config.yaml
head_dim: 32
d_mlp: 640
norm_place: "pre"
norm_eps: 1e-05
parallel_block: false
init_std_qkv: 0.0586
lr_mult_o: 1.66
beta2: 0.98
schedule: "wsd"
final_lr_fraction: 0.05
seq_len: 256
dataset: "wikipedia_en"
Each number is 500 + 40 x the weight over its row's rms, rounded and kept within 0 to 999. Layers, rows and columns count from 0. Numbers have three digits each. The size before them is the row's rms in percent of the matrix's.

# down: layer 17 MLP down (transposed), 640x160, rms 0.0994, rows 388-537, columns 120-159
# up: layer 17 MLP up, 640x160, rms 0.103, rows 389-538, columns 120-159
down388 085:551472449461432421507476516523450482490451506481546447536461497534555448538506486485518483519538510516511448526561505502
up389 097:499483500508571460458465495476519548457522458572537512466527493459502467513422556518566521529458467481526477554555521537
down389 093:501432484485513512520515543497554474493526495457564485517532487505504538424542526468477472503508515423511481472537536470
up390 106:425445588544485490470523543478567524560504490406521476460493525549541526525567532511510506521429530565517568523536540517
down390 115:520535461464551529555534479435512531434520537537507537487466494445544471497482490531543488541502460478445546477484513547
up391 103:499486446462502480503493483508528489417475551555507562530403563483486485514533462495501493563481539513527559492481476514
down391 104:519534496517550536527512531485542450498561564462467507527524486471478505484457501572487527516513537535498560545508520523
up392 091:476514496516524515523502515480555456505408525554511416432526562427454413504479483571378491487526486561513478520477519497
down392 085:469498550468480499433538478489507569526527526503503507487442506494512544466592502432532453480525518483485559544519513535
up393 098:481437549527438431510532454565508534495481566566455493433499477526477497491489526506554499523547561486533483519504540488
down393 091:482552475559484472466527518545569570494532482494478481514479515488444557420549507486503510536477408472507488462494523528
up394 101:552490525497516564413477491528575488529466520424575439484478488551500508489513479517533502525446462523491421487490539500
down394 094:542474499495582545472526454556583503475486523516531541563518494538490504500475489571502457555503519566524519497429472498
up395 110:472527464528568465448518519425553456457509588520461531446536443453528519583479477557581458483476481504466495587492521564
down395 105:487525555486508576487465487447473515434494472407467544508496482498391542485524566502504524495427594474559509539419530611
up396 114:473503541464456463464513547486537413505504527593533468489516523553506442417525539509475503495464538498483506517529520523
down396 122:550468543534580527454481526487475493487554531489486517552633480493467533540500566583537485446488466429417541467483523480
up397 105:471452527500501474469542503487484447538471465522608513439526503502472492541575533525478529601491533526579532526486465480
down397 104:457535483477538512569502429416538499555590426499505482462503493540446524521527515449546530396481506527499507547477450463
up398 109:501490572458459500495537429479508440461528526536541526445536522527439478464453520506539461580491457456492488540548409496
down398 105:473502431532482498521517580544468535465469483468513455433488469443510482506476505450434435512573471498510557535487451545
up399 091:505529562485435473455530519516476510483398504504524465484528554550522489461495444508484463500493467566548494562436551524
down399 089:522548468539527518477554438442446533532519584519415508510461461558545514526468484525494557502506501447513489447499514483
up400 098:485517559454505508491508476489520495535464489517445499468506588523500506557516544559487513462453495503565447544402493493
down400 103:499440486451473480520519459499500480481523498531538512471471495500540488522526507487549477501537506545514540501457485431
up401 099:467478588443527504502499363428491541528523438492483560519493484553514559505491495463548488486491549509555428510528436469
down401 108:435465486515459540534546487495426511470525470453503473448485552551537512565443489561472514471441529560452472468524497505
up402 102:434517550530544510513534490432495425451513477547527515492499495510490474480561529554500561495451507491450519562483491479
down402 103:458605394455451554530448477568460530478516486525524504566550480479505491462517497451460490556514508474450430497486565547
up403 100:501468533520455516486551475453447507437492484477493514540550472496469521527475515584524462570478485529551521410560481536
down403 094:475479430474460428505517565473480436469534521517525452560535540580482513441550527415443519499463517457514475469479544512
up404 099:471485455555530538472575505457486514563479493542439495482447415452505441557555518561427480515497493501482520489443479519
down404 100:463498518463492458458463532542484492494599480481502490465499511679563453467485526445463483486472530535489526534499485505
up405 093:476469503593469553432506521452515559443466467494486564526545485503533490477507466503585472443464434538544512470515476453
down405 091:434498548528476552508547481466477498469501602559547444478524553503545488462463539476448525490553601495463494562437541467
up406 099:457528478553528473476501440498505514547532563546483504517538550447506489553591492519488539417398516478482501504447480478
down406 097:515523547502543539575477507476498461444477511526499510464504521485475491452491531530492515519460504457522526486543515471
up407 105:498488514511583535486539496500515463521528541499427499491486545541454382551558448573518460456553559480471503488499424497
down407 082:439566537492487500525517552495496511492523494534501474512503475501512467447473484501533503580597451497472468523524536499
up408 098:500541504455514525454515426545580552466484518537484563526517460496506469587600483511551526456478497573491485493478572541
down408 097:522467392519531545433521495472505540459447466508490496511493420515541530563547481475435471529432509500488543467432481532
up409 092:520473566465426551431520516427557433551521537467505529471456531469486498486502460484504528549500485445489436487508466526
down409 087:538440457485473487561502490448529457388487475489537413554483500540517443508524515544493537558553452537523553506483532467
up410 101:469477497461486449541546491500499540503495547558466486475537526517590457463464560513512491568527448476531431553486499568
down410 101:464532502485542532499477542562439565530552490478509473537481488449515444482508486488490541484541489520422479462499472488
up411 104:489471468456492456469641530473549551476491531476543509577507433534495443537477455544439454482545500589547536518524527549
down411 105:509428560528464453522500519518553539487494557435466508528458481606484546493435466464480478466481456491461560570546452428
up412 100:516483497553504520517528480461491546553494578495470454523444424487492448531502536555487487518552565394525540417498405497
down412 104:462498441442498532486519438473527541505513540507535508478490466555547443460514452508487487505456508521506454519432528460
up413 095:439465579546502477546528465459410473523458577448562530500520558426476478531553443569473503467483514484501564501543497505
down413 093:492491464574433524505499514446480465528546561544498504476502547490433496481508477535503495472501569467523553521520492530
up414 098:464450520509494435491467500518516438457467544535467466514502503553499508509508523482516477508495519524579476468463504528
down414 102:501475465542519473523492509513492486525553526538556494548485473504488481519530499483490485447440444558439525505579478552
up415 100:519502490508534463490450474522456455463454558462432534526461552471481491568529481536494482533491486517543531466480466512
down415 103:531524482510494566475525516446493545557568484485484464557519492471494531529427456462527534489522580530456558492489596509
up416 090:491467508477465493465411484534516477525543477527490495558472445492622541496520503490589467486502425518505512455531534496
down416 092:471463578474509489621505506510454492558466476497491520483540536511512412481500469476485505549528533537466514512450541427
up417 103:384509542538497493502527546505541500569471511453532549537505604569550508480451526527495480496457502454509537499507425482
down417 099:553530501467520525467415550482495423476500414516429535489499440518486462497516456588605485537460544465477480515489491478
up418 110:535545485528477555508481500496540527473504524509476533570488529486524477498509405519504468476474521498469433527566501512
down418 112:527443540503524451617498470456493455503472469549399583507465515463510521528477471435524441494490492569534525486475482521
up419 101:492438522432463490541498485504545504523448551533477575563491604556563505509512553471484479433478533528506507529486437488
down419 095:484494489529467524621476460525488489487552513491523478445442554513497525542531475442491443550535455552473507505459551506
up420 106:444463463527496517480575531483566500442471543460485501526459497577584534548425500558517508430501446534489452470458484498
down420 099:570509512504511524410463518455450489501534476463478446505514486558471460503551440439503538547464538415545530563489493488
up421 089:482491477487497539515490515484496457486483485533423443415532544471458505503517496540508444516449507568487502463438534487
down421 078:535452519497455516512434491500548488490480490473552473513523484482498491495557513508497544574508500463556475448456504445
up422 089:494424522511456441458529496456536587453474571404478512528526467563430471505453497532510477497550508498516522524516486591
down422 085:556580537486573537558498488498578537526465460506505484459531566440498513510560512504533510577516536487489486538480569475
up423 099:482501506509523433447464437453544468528515521513478488421489460523546488546507500468564532534536418452534432526522452537
down423 101:471449516515515521444558530480450546513540465500429424480463484518457483566530485524532536528500496519479544526439476483
up424 109:463445445525448492477565557507526436490467508460532498510430476417458447552532467592493433523505504584458469516523501473
down424 106:493483562464480597513524428493469526502530458498426500528474465463525474579446519477439526563533584563566581498522506495
up425 090:508499441495470519439610491461465582464500476464507614504545456538552520517440526549489431476538479497512489500490419515
down425 089:503472588524500504502457482492561458430511553549539477501472537546502507479494503465527555557492578483492523447539572499
up426 101:543494540466493504450499469479538449522466556508525511441551538556509482461485531483487483556554558550570490517490440517
down426 096:541534537483464487471440444657520429443431454519486428515541529472524491443530525472432505497471516471487502530534512469
up427 097:452474526566477495454541516477484499533497459501524542473596576592502509466511558471476555489457500542518508510404514497
down427 099:569520504471475527485588522506497483449528551518494521517486420457480486536478465559489503577473462450499553474484517616
up428 107:481498478504441436530527535509599498466501604483501406499513509476590486479493483554444361515456515494517479515491555525
down428 116:472525497525543511446490549474372495459521545564502493505545524503519467495460545496467474525435447475483476550472484524
up429 091:489481488544424547499504591521487414485461512507463433488553564455514557528515587527479475558530527527488509524556485551
down429 087:466546507465474512516513379443495543543543456468531500447436415460502443446523412514533553575528524433520503487499569495
up430 105:479419571428474422405504433488528570490394473434445503503513482492522513476524541488495529502520499479508517550541419554
down430 102:509497549480487478574523476594481517493496551487521512576508470474542426459505540499440487486478443486477541531491460478
up431 102:546541536452524458490489474501471587516478464564493492468515481498547505507568489501553501528471483437547502541473429550
down431 098:473487596550472524518496496483498560484540459537524483542465484477488459489500471536466445526492593492460548533511417567
up432 106:445498513513422540547465501451486486514480432519426463424472581479560540500486434532532480480499515507550524494422565450
down432 106:506426546492405479506527500435539539482520465520563590490509557497472524422470486475486557508467408487499562512531509485
up433 100:478512558531491514446552497476520440522498505510530471406468497565454459428418521530514515508469544470540523507473447546
down433 097:496499473489461494505466440592495437544492567526485477476519483555530510450500514461419452491484494550517479550453496529
up434 094:487521549520508434438553540493522441523529603520526593514485504559508501515482529514557538507502531519538499559433458501
down434 096:536489502533528514517503496525501474467546439561536494465461543465463522442434526481496430485492488530539590474563516487
up435 101:565465514474507551427520487463479507455515466459445539483480481483499521529572507491524457477494534485535462552505501517
down435 102:468515479491500474446560457485536516463566522505493505517464472413449549546485461495502551456522551521437565522487470549
up436 103:450504464497544457520511466498541498471509475545469529521538514489433431506543550498476439510471438497528411506502499509
down436 102:493516527494536444500514500486486561464500519526552474483526517493483434545547525571437500515456503539375536490510489481
up437 103:448471521467431428522506451463521546573452452471558442522546504473483518505611530523485484507456545487559459501431473448
down437 101:548510501501485516435521482457511458494507449456488486490509512513457539518474477427524507539508462509569502500518475423
up438 098:411514563462531503463459478477469427504480503460428481503535506490524504534485488501543348482450466481481553506465493510
down438 108:526515550507530490435526567389501481505504504555466468527447562499498457492448495537451482460496478477491494446491451496
up439 095:529504529471493594399514491500552475487470551482508531568497513531464503511559518556588461441515467571492409521495444503
down439 097:566494460492536554530503539506459428491451452514573445404488481500465533541483539465519501553474520542551528501534493452
up440 102:504545506590459465539452469445513507556495514501470528501485565476482504494463473494452439485480512562448454526485503496
down440 102:525423498474471493490525444499465507481582565443464489502501423432543522444454512502483526504535503513486531530547535583
up441 101:493495552519496482523544452491509468539500512489532551514523496465554508554496478504481518437490539502479555470531521470
down441 105:500574549499490494538504540429523427532535578492482469551523549475506462534505464517400515499461494482512435482446507461
up442 097:519468503453518420527526477501525497460476554523550519539481506516461505563505471514557475467436511488491504530533426526
down442 112:504498473495525512500511489480461552442515523531464484490490539549453475533482489493557505440463529451521514529468483520
up443 102:517537529547482471454490469474534528474508505460412429481589567539502461496436527534478439450493491466572507516524482522
down443 105:542466511501513527558435534578475429466523496515516470529511511490539537416511501556511531544494492454534520457521502525
up444 097:487511450549494503417508481469518502476550526534511499496480450496514523515550486570519498517463488496524483489494476499
down444 095:474508497471573517520445482475560499521493473508507548455431471487509510462504552610535486463505488457484548481481444523
up445 102:469507517428577460468494457490579541570514510456467556483491469446522462512510514523558484532517534507490487529483536499
down445 094:429560394501480507537460469516461496608471510525478446480462488538473464452495569545504491415579471479444514544504544509
up446 100:549516469517484516495480427508475557456533476465475540459481584415494505502478433509484472552487479519502426494482510564
down446 097:489532474439499490444482451484467544470440473443541504469556433505559457520477527451518504498494406539521516407554476533
up447 104:423488563481485469461578528511582547491478497523511546474454524497473477434508488517519513476463485495399614516508529492
down447 101:524446457486506480532524550474540539456550518529485515531500541519499513485523482477469486511489538480505496480533500469
up448 107:517495489489497402468494546397486464468475585484583529524485488519532475505609459449535507541447557483501470538500441543
down448 109:505536499548515495508516549595481551464576533536477496474522519616455498536557569463579520520460472481495454531473430499
up449 113:456508526407523547502480424501511495452509482468504549507463584502515504569504534549542523525441522473517477513461452523
down449 115:524493512535486484475495555560508544506495536382527522532534521547479523468514559535478491492470498495438569402478495568
up450 104:484521494504520491537537395431642479482443532529493498461452515479488464499473466452549485521500472580559528563563536508
down450 105:547573452583462513456497580425445391505435547472466492445520467536548494475545569526518459479501498416495503502512583501
up451 099:497432619477501474492487448513501508566476545457537525473466424411487425473579508574508483540543560549507446454539469474
down451 102:515519547473483467474535534438438522499563455550460525505508549512485494499469507462456498523527503538492529512504464453
up452 089:460419490520492539392482460461510500528486546506465468501437443454509457484519523533419491512398522538471462485489552511
down452 087:565524559497500491519472504455461481449458445500509509512571559450461583485577544514521517520553507484545525458539542517
up453 105:420527482541555450530452468474554503481487437511522416452511540529503444477475565520579518510487472503576446519480539480
down453 109:535502478457484535481501567376525507496492488438491435468524458485512484546472495494482494602503489553451561504435494530
up454 093:493447557484562484518459563449543458530466497514501491474482469479466502495550491527511448527494448491515471544515467553
down454 091:511489515469490481479426470530519462452498522488476429550442516545474454500509518526451516459567521576517513451477419485
up455 102:486540482475526479504476503460510471480476533522453478542510478458427477447509400585496488523479469511498555463563576504
down455 102:484508558513475470522446482501463515508450475496413538544446508489441468456514538519477482492556558486551547512512472455
up456 100:466468551469472493533525497457530585406549537492507601494481519541531513488455484492601471440496547498498499559447435509
down456 095:549559454511505538509473541524566565462478459481512494455490461488454484503466447496442545482537498503482554506552511449
up457 107:459461513536511470524520508512488453462513538517500452497569463457482448538467496623497547505491508466499485560528457492
down457 111:494568472546527555541507423487461532490472468480507473504458525494491478474535464520516459457497513422448488466513544506
up458 105:495460463514497525471503499523510495552407554529443443446519527518494498449507495518446471476441533516496471474450449481
down458 084:501526545523580497503547498635479500502500475496487550529501459530493403497465510513469536541475453489459498421547521491
up459 104:477504452523405483483487590505496551464466516549490496487494474448557443534506491509477496487489519525527473496517490488
down459 105:498501416510580506532475545533479500550429486504552484563541526552538508459440492511485541483478467530544517438464487543
up460 098:473479559517523485418499529438521497502507522567483501477442477469406418522489527519527504482476542523532588467548433529
down460 101:558479459517490509441471496476486560454481470545475525534576491435526526509527465386504493531416435472499427448486520497
up461 100:482511489548488436523498519439542469477455535535499457417529561497447491523550535510426496507496495510550482491496507458
down461 096:431461520460515507493509486490499526451449503490558490520507424431512428467453494533536488531518507446462565452583460542
up462 106:455492491511456516525535517454520492560533500514549549438539489511458518647530471507439542510472557590463474598472536500
down462 108:450535507481482536549484500410523547515598518484477511566529544498461513564537429450487424513541561488528585548521456510
up463 096:435507429501566462439486558444465510490517504508465532506471490409480496539568525507555393539479493549482537496445469407
down463 092:541530466565482477468540477577526480477443506483416523509439443471486471506528536503401575473455524448470531474550500477
up464 091:498505553449506551498421498456456458537499498491568530502506488504478480557471485537596493569556539486508479479449469450
down464 091:461473440478459402523510558557469553526472499513510487564573501496461453533502521515489545489494422517531459512490470494
up465 109:491436493479476487534521474494506418430454521482458525534536522482528467532536540506492415514502521512490544487560495539
down465 109:496546478457533393444478475621517489533505494511518549515501500470508456515477522529498518492548434468489485582482532479
up466 105:560475510494476443446465473439481550515467599513500506529568584553459467481452467487564480522499520452518439486487443564
down466 111:505428481512444443468546550538500495467554575527559527494550456541460551485546577450529428400500509498449487580493459471
up467 102:464572481547526560485537501411428473527455518536445504482483515522523496487451502464493530495501507545505533496537411470
down467 106:533489437561520506496500545492548477461438514506485534526499494456528518537453534444413459493468504494545537415536484522
up468 101:503505492496459503398522495461499429465515448485523513442428535571556504501475501467504455507478498502499424561490437522
down468 098:484450522453523436496505544493521511542554585512564562467469489537442553500500462565570556475529495469513583519517461474
up469 102:483498531488518473467541534432557471423488468491475511483447572582462516542461476553519494489407526502561496517453472472
down469 111:487523482461473514492494505514542477532469486507562450489521477455510515446461513557502500473543478535450504552583522483
up470 099:508510480466478500495490497522501492524491487568509528480566480481577443475518445492458463468474519444553461446507453530
down470 100:454562534516528522505495523479478499524540550504509486432525493523528529498498495547508481482550489482448460449520458504
up471 092:436432556494492416498516467519508535554482500565488482438483516512531508448487492570388512468412507499448508462447537491
down471 091:493500453553602509507519472518462511526463457518496489527530479496587447413523521548473576497435483426497551435481485468
up472 111:459512483503430501461533478369498517504498498539495514467479513523502532481460501486484524502500485502500442585472417521
down472 114:434499496459403461507511514529525465477499445468522567572557531540473529461477512439468524500458403529513526495452507545
up473 101:516499446443481531499520522477466489501444570458461474464519455450525545487500488543486439512538462526518479518495503534
down473 099:513488466551544529467470543527585489483514450480566468461506495528530482512539493452469488490543446544466491433527521523
up474 105:500485509549384545498509471470542517453521503525493528494400449453539454484455512548493527533483522487517448618528563477
down474 113:505469496503459482418495428466526508515492518516442502475472555538464493495482506473540472448494458533533470460463492501
up475 094:492558509534596498438450521463532514508501455507490475462455489517485446528558490457538513591454411448500432498549464459
down475 095:500525487424472458541585462466535481513502476487500563499519499534507459540519474443561496475498606505540542525519486479
up476 096:384485511499424537465502485481479470459553564575469474440537578537462465470509530493475454491508468584524390536522448528
down476 091:506535492516505536528545529496511532523506440428466449453468484460483504533474468525471575513487539518420544496500564423
up477 096:507550581521463507388422462484562494549522523467509476470461475439492503498539461517533521508475559489488418532498526534
down477 096:497525501514510547549508494542574502478529487479533493495455457582409506532512497483517492578541527488499560455455486473
up478 097:500518563505548528532510484499524487526508541439542553496531512451474556474511496524573469547458555498516539509531503523
down478 100:529487537495562561552478454472384511394554423505451445486418492437531473499490478535501470492595519555531506453577460514
up479 099:483494455479546517486465448482484437568539503510423567485474522485541505542478530497581454534408538460576463581540430561
down479 097:457479509452459566476399512439528521549538467433534471490524495528480509453498533545391588488541518480513471511504444433
up480 095:494430559461458467495489453462479506544555551430535562525416487579524509546498524492500535509530516502492482500492482517
down480 095:491511437534489473520511529515530501517561452542505461537544454484492520523470500489463486500447512484449558523508501549
up481 096:514503500467470482476435466465445423570523544445527472423480472499518548490526531518504502520548470446494475526519535484
down481 085:494493528422486462550382512548511497504494468544569555481509558538488459518538520466564511542461498503488511493531532484
up482 087:505423458498544412448558497480524505552526566546513504477518540560545453544472454442401511525510507556538410550503494525
down482 095:513533452489546544553515574504524495503518505498483497519468528488527519417532497587488468448589464483519549458510541489
up483 102:450418538419503449533492468487493476483527558559481491501558550490536492507484545511494496501442556531522560506514484532
down483 103:489479491552537497497530482401518420519456453495563470498480473482402446529498454584495567501488406571506537495472495522
up484 097:510466511494502505498569462467464463496527477544504524515489570565446474548449490569485501481493495457489532512468508524
down484 088:455490508428448507484512484498437509489450531541529555558502492515514542566477404522510493508488443477491496491495525567
up485 097:501494494513518460545432514491554453563529548509476520437538569553542509513528443503497502538446536486482438456493534581
down485 100:501456461498480517433479488474475497487595503501553538519471439576479519443459510471632492545428498533495503514451520448
up486 106:505475490539499419492533487522577459462457586554479562520545466441473407503527535507527510465440507548536478469517463550
down486 093:530499444511506460490484458624475496515520465519523475551530488507473437465454521500475535557458438542547460524458421522
up487 099:460493518559469501500484494494543435490477553569460519534520512501573447534527485533503450539484508506463476570539523533
down487 103:473566436553537520485529542458500544536550457496548549497430508522534468505407378521441458479485504480445482547461484552
up488 102:431472529482459522502474473515515498470481502443514507584522446426471463565531461572534474522519464503502528504552508593
down488 113:456501556544490520489486473547552520525517466482553501452561486539465534530474517596511521513520461422466570523513556540
up489 098:467457528408522451556504473471491547471480510567521558535546457479531478561475478588572523536525436575492531542474509438
down489 097:498501366446447497507497491493510541596462497462513467487463480525512503475535505388482532507490478509566458489506519524
up490 093:529441550496469480494496517474499515559454510482550578497486481521503455486496551494516515523524526458519499498507496490
down490 090:492479478504519472516507462586491475482454470533433491517472455550486550516510456383447491525481500527519488417502496493
up491 116:469493568472475485485526443513560424539478597507484438475514497453476474505556506565514526445420516447494486548511468522
down491 120:495504546459561531536495537476455455463457475477488436454525507513491516484506502453478535475454488413535480510502442525
up492 098:522438469521516510514496502484483488514495563478497586526461483520523476531500519504447468458530548516499540435506479507
down492 094:548423507453469504519482464549511474547479425446470467533500515563541482470474593494421503480412492437500515502529470444
up493 098:489486516517472508431466484418514549490454478551437470424515476534454523497500499527479473484494462503530485562520428507
down493 101:494476449469483508457506531552471455440474522491470560495513517544495563507507503521505472534483488462465420522515536573
up494 089:550456493461493567498542479441543502473508487426442499563549533589472550442484445524474494449470493501481494474444551444
down494 087:492515517562524438506521510437424529454513576539580524502501519512538460569488541534512569501436473434499494508566503453
up495 101:492539437443530492498589406434522532479506556487426492483516513535559483522427506489511452542460581560517568495525427541
down495 105:562534562473484502576463522455469489468456442473595478515516471485456401496536511477518471521532547504586467494521490523
up496 098:459527477427474460474470512472526465502507517532463450465442465465552485558459510487465572407410559462577492546470438448
down496 096:493468513506545532471463548438508534467502481444544444524493481488440535482524526453418463518559542494526526437544556536
up497 088:496464572487509481441519502510523526502510494445506492442522567487503478502448528539515469554509496475478480562498522552
down497 088:519541492515545565508462454506480520569514409443545487521475508478498555476562476479563532495529548520472446413514465552
up498 093:487458513401501533496526498520535538541475528523508494540521540524514437514435473470482517459515496554585472449497447524
down498 092:473438569495506499417413524603453507539473498487505536542561490489563508473479500538524516462465471508499494429552494465
up499 090:526493498445555427477565520508518528561475531484453503410473449475535495519505484479531513563461482493587528449508456538
down499 087:483411521482455491574482475579480492424494488499481524553481501501425528430434506474573440529527491469514462488483519455
up500 092:533489546525508495499489490385500526466576474481545540546437450566393425517585435515517512501493471492453519522529488510
down500 098:512482548493467522553484521503488477450494503478464396510516536489488409445505466534446497490482577538526515387521524497
up501 107:488502578583525497499465420507483526481526553498525421501516521445496480460520497511509416479461496496482566513485533520
down501 117:485496482477472425481512486518531507503526565516525523524496538477480464581480579541496487475514439510444497474462472452
up502 106:504525497461486487477520458457504522498444517534434525475445504516555478536502545499499530457500566488499470580495484469
down502 108:497523583478515555495485504474471523527559465418472480501462532518463532563457496448551523513564473528526529441475498499
up503 089:475387512451405502510450450450520478475484517530530516499463507502480506474515512490513529534503540496513398542412518496
down503 087:567466504495521464576474525579518454505475479523458469466495447484513496505567510457547480493565512490506570461520501466
up504 110:471472468482574512498535537457583530429430494502466536501457498485530568478530473562564489469491424514477513493493473601
down504 117:525551441504515484550486468449546523473482497491465501497512550538512548510527518470574522473491501524540541479451550554
up505 096:490484457456477518532503455436489518502495502447506512519442489525462525531533509523520449531552521579484511499515515471
down505 091:459501519544470506444453465524515543475494470464504489587548556561469447448479493475471458422539524465509493605533469501
up506 093:483459488558517474487458563492537465430465454514397461430518510523487523548485530537511430454393464522554485492469494553
down506 094:429588491399467497507463452514538506480518515502518520543463538475533433516475455468517565538489534465500555485465507474
up507 097:472521544497556473440534520465507455516501443613473516496502604580497516469457520492445478560384500525488420515428506525
down507 097:511514459492409541534472540468571514505446474457480604482494467483429458498560565504491458425536515570525498486553461431
up508 101:463538555535492483428465513409514475509453473516449487550496470487427466535495428541481459570470502511609502528604426498
down508 109:471527481486546526471535492535408494489467434515465474498560491527528482571545490486573458563487498511495408536456519476
up509 093:514391511436458496408508491547490482574477466517482552525530494465518472483443535476501536489488587496562529540544489522
down509 086:480491483509558456531468501567477497484564488493517481576448485461476482496510466505483510484492500504517516501505486476
up510 098:533497596463471548465549461477508510492441532531474443467432529513593473442485500507536489487493499475559520544499523491
down510 094:524542416510487439495474477533515514555409454456461519525541496479505479486509502484470574535531537529539533607518527484
up511 102:484499495444517548407476516481432429545436517555492545487430447511573487519530479532491509523507467552559469541413381499
down511 097:560475533524450472474546597458448500490560456442487417545497519450529492428494482426487472521495476489489565461568542496
up512 100:515547478404469527438639544511483398559528543527514510461485492494539428513572502457502499482455488470452447499504485488
down512 100:517520468532526520482461526426556585507604471499531445522462407417448481470458408566551487487566505536478502504493500484
up513 096:455531489450503527522492491456527494557494484544488551564481534510513504540540372509478396497404519588518492522508450480
down513 099:513511527523535462493497449505407500484490584541383509560473449496503460449527618516458584520497525552524460470573501502
up514 113:475429492459607537458486491506462529574430496536477536405486464571481508472505432563506506517454511519566453502455493493
down514 121:538484513428567514441456531549460577489496473531538490446535450503526403554598423530503480530421497515535505458516534509
up515 099:457538466464485529450528523509492507534439494513429527526516517482421477502510490534448498439459561573504499482510503492
down515 100:460472502480477495540487550458498506469511358499490531493468500494508469529460481527490488528438513575480488548561444541
up516 103:448459499455503522433539442430447517536420479557527482507515506637480499459501431490516549434474548533528434555483457492
down516 109:492538452502483499492591521453577527490527510535543545490521500506545486450490493605497570512479478435489531578435502526
up517 091:492513548452543492443474477463523502493511489520522477517478482467490520562474491538487524505473494481551482566527511520
down517 086:517533478447528517536491497516549469533474461551486512577520515478524524503548457459499520503532517546445489455467470435
up518 109:457474452471438411426533526519548489507518501481433507461526546528580499573553476486492525438474507494529504474556528566
down518 113:505483555491486516467517423553514523564469441539459504457510506523495462533458480462502498519496490538532490475465454493
up519 087:539482553465511512530517501545516513506459571535499515487560548507592499498467502549448503420436436521504526512493462594
down519 080:467532410500479513441506504612532501491482461524553449477506463526532469479550539434478490509509490421453507488513467467
up520 096:536454529502498473458428466454461506536483477468515504513462456513554427541546495544472472448463504427452455554520460508
down520 094:402532519478555471484538522497508455486498435483531478542486490527455519481506530496526461496530515555505538451557522521
up521 101:436488530531464427442569478480500500524477519514536494547467483475545424490510427512393502473499487547508481593507412481
down521 106:520533531438491523498504543414561498553462447545462518562526450486424446443493471494453569515522527503517497475499510492
up522 109:509501488378389505507446455497477539493461527478526442553508492478497497502467472531476479460491516533564505535455480495
down522 121:526522546541540465432452482451460524468529509502493520477456519473426547487474504513552525496469487497453537482539493492
up523 107:462510498535512487465468461485514501478537511570513525472503516538537493593501502497520496438444488541455572488551483507
down523 112:557442558475536465503486503450498508549532486421523452543451566445567498517458515472463485500465521465498468550466520483
up524 093:496512417487589493538514477460504484553502545487445466471455518510513478481515486480547442451543529444561569479512445506
down524 098:505505515571493502504495458442485468470430514502526488528450514532562513478518532490561492539563466445444535526507562537
up525 110:508559491475568495420505497470556513483568463549425522473471505519465481510508537474601469425557546476600460533541410467
down525 115:491524528511527597522493511446510606473500533556482429475496540467501538487500471487458506535565512541476471473523470561
up526 102:411492432516512507466490585516505549465439516461463532497430506487651464521558484560492476466467488457523438479486451518
down526 101:561529512542507505503519473444487492491500475505470533488525493460486524392532462485550543516493513427470510457500511583
up527 100:454452529488493526442519449444527435444460445619505527493532556557504458539446573542533512420447532491466478533542444453
down527 101:510598516534444474467500474438525478455535472470516510513484565460479470556495517449421551508531508508496552434578532527
up528 088:515450523477498414430468525459503454561581495508492570523454546585558528558489432494498523539478486428466478500505516481
down528 083:488398508548547497556498531554503535423430487484527501520523532573505526472435501434533552502490519476480544476476463473
up529 088:479461492517502472510554508401591553456515519476569549472526418545475451541534532496521465464523492476458484504462469477
down529 089:482505590486509455457512472448439511503504508504526524505446492500474515465473512478465519483517527531482512453490519534
up530 101:426436478501581502530506467479465479465407520532465461449543531492532533496487567573491471500484508517434538426502498487
down530 101:492505452511541450490515436439494516552531449457489504481475459528461488518489525510556518496521456438491507434547427467
up531 106:507458550417512421500460433486550505488520554489523540536521562589535490561504546517526514484549568518581510482513519441
down531 112:524547503540566499537417474410450423518455452508548521505548510522480606487550459534557485541512479417446549500545513425
up532 093:453522499515498501501515486414471483546494464543459487442491514502502511531529443598497454569502565453511476545440525495
down532 096:502469494532523458603489457592487533507437476497456482518549510419579489524569446449492495467421518537484478486542488504
up533 101:519505488412537509496495514501462499469519537516509503461441476474493411454510524514546475499541457445468527502508530461
down533 098:514467480462503498470436586533490519495506436458559454525498524550588482466485568439511526555467477441529503582523518490
up534 104:405479534502487463536534442478487483485422543513557544517552510563470448514535535496528511516566560571519504491558441515
down534 100:490493492519510529518524509519468471451507493460457475536509422516523514462519511538490456482452476483454494481544531484
up535 097:521470509553490510427530460485487460483478538480502426407486459516522566477487534538446512485469506502520440544495550447
down535 097:465516456503487462551363470569477551533533456429522525511436478500478516512452475446482495531516516483505535474515506443
up536 094:483502458538518537537504471461497523482463443424485515540541538521580522507474493529456473492427557490442507540511525543
down536 093:495485541515553490456483479517500550439528448481584481493535514545432544523548486468528483440512449503441509515472526497
up537 090:452537543533505519515484563520513471473423504504437428488536493520484529506492503581538477507535566602534489522503507558
down537 082:578505526515466472424428502563499441491503473494530496476478486538564476525540494432414524481497474454472464498570492541
up538 099:478421604498499386489533502489496558486501522534539524518549455570517406505476508539512474530536478514531456559443408516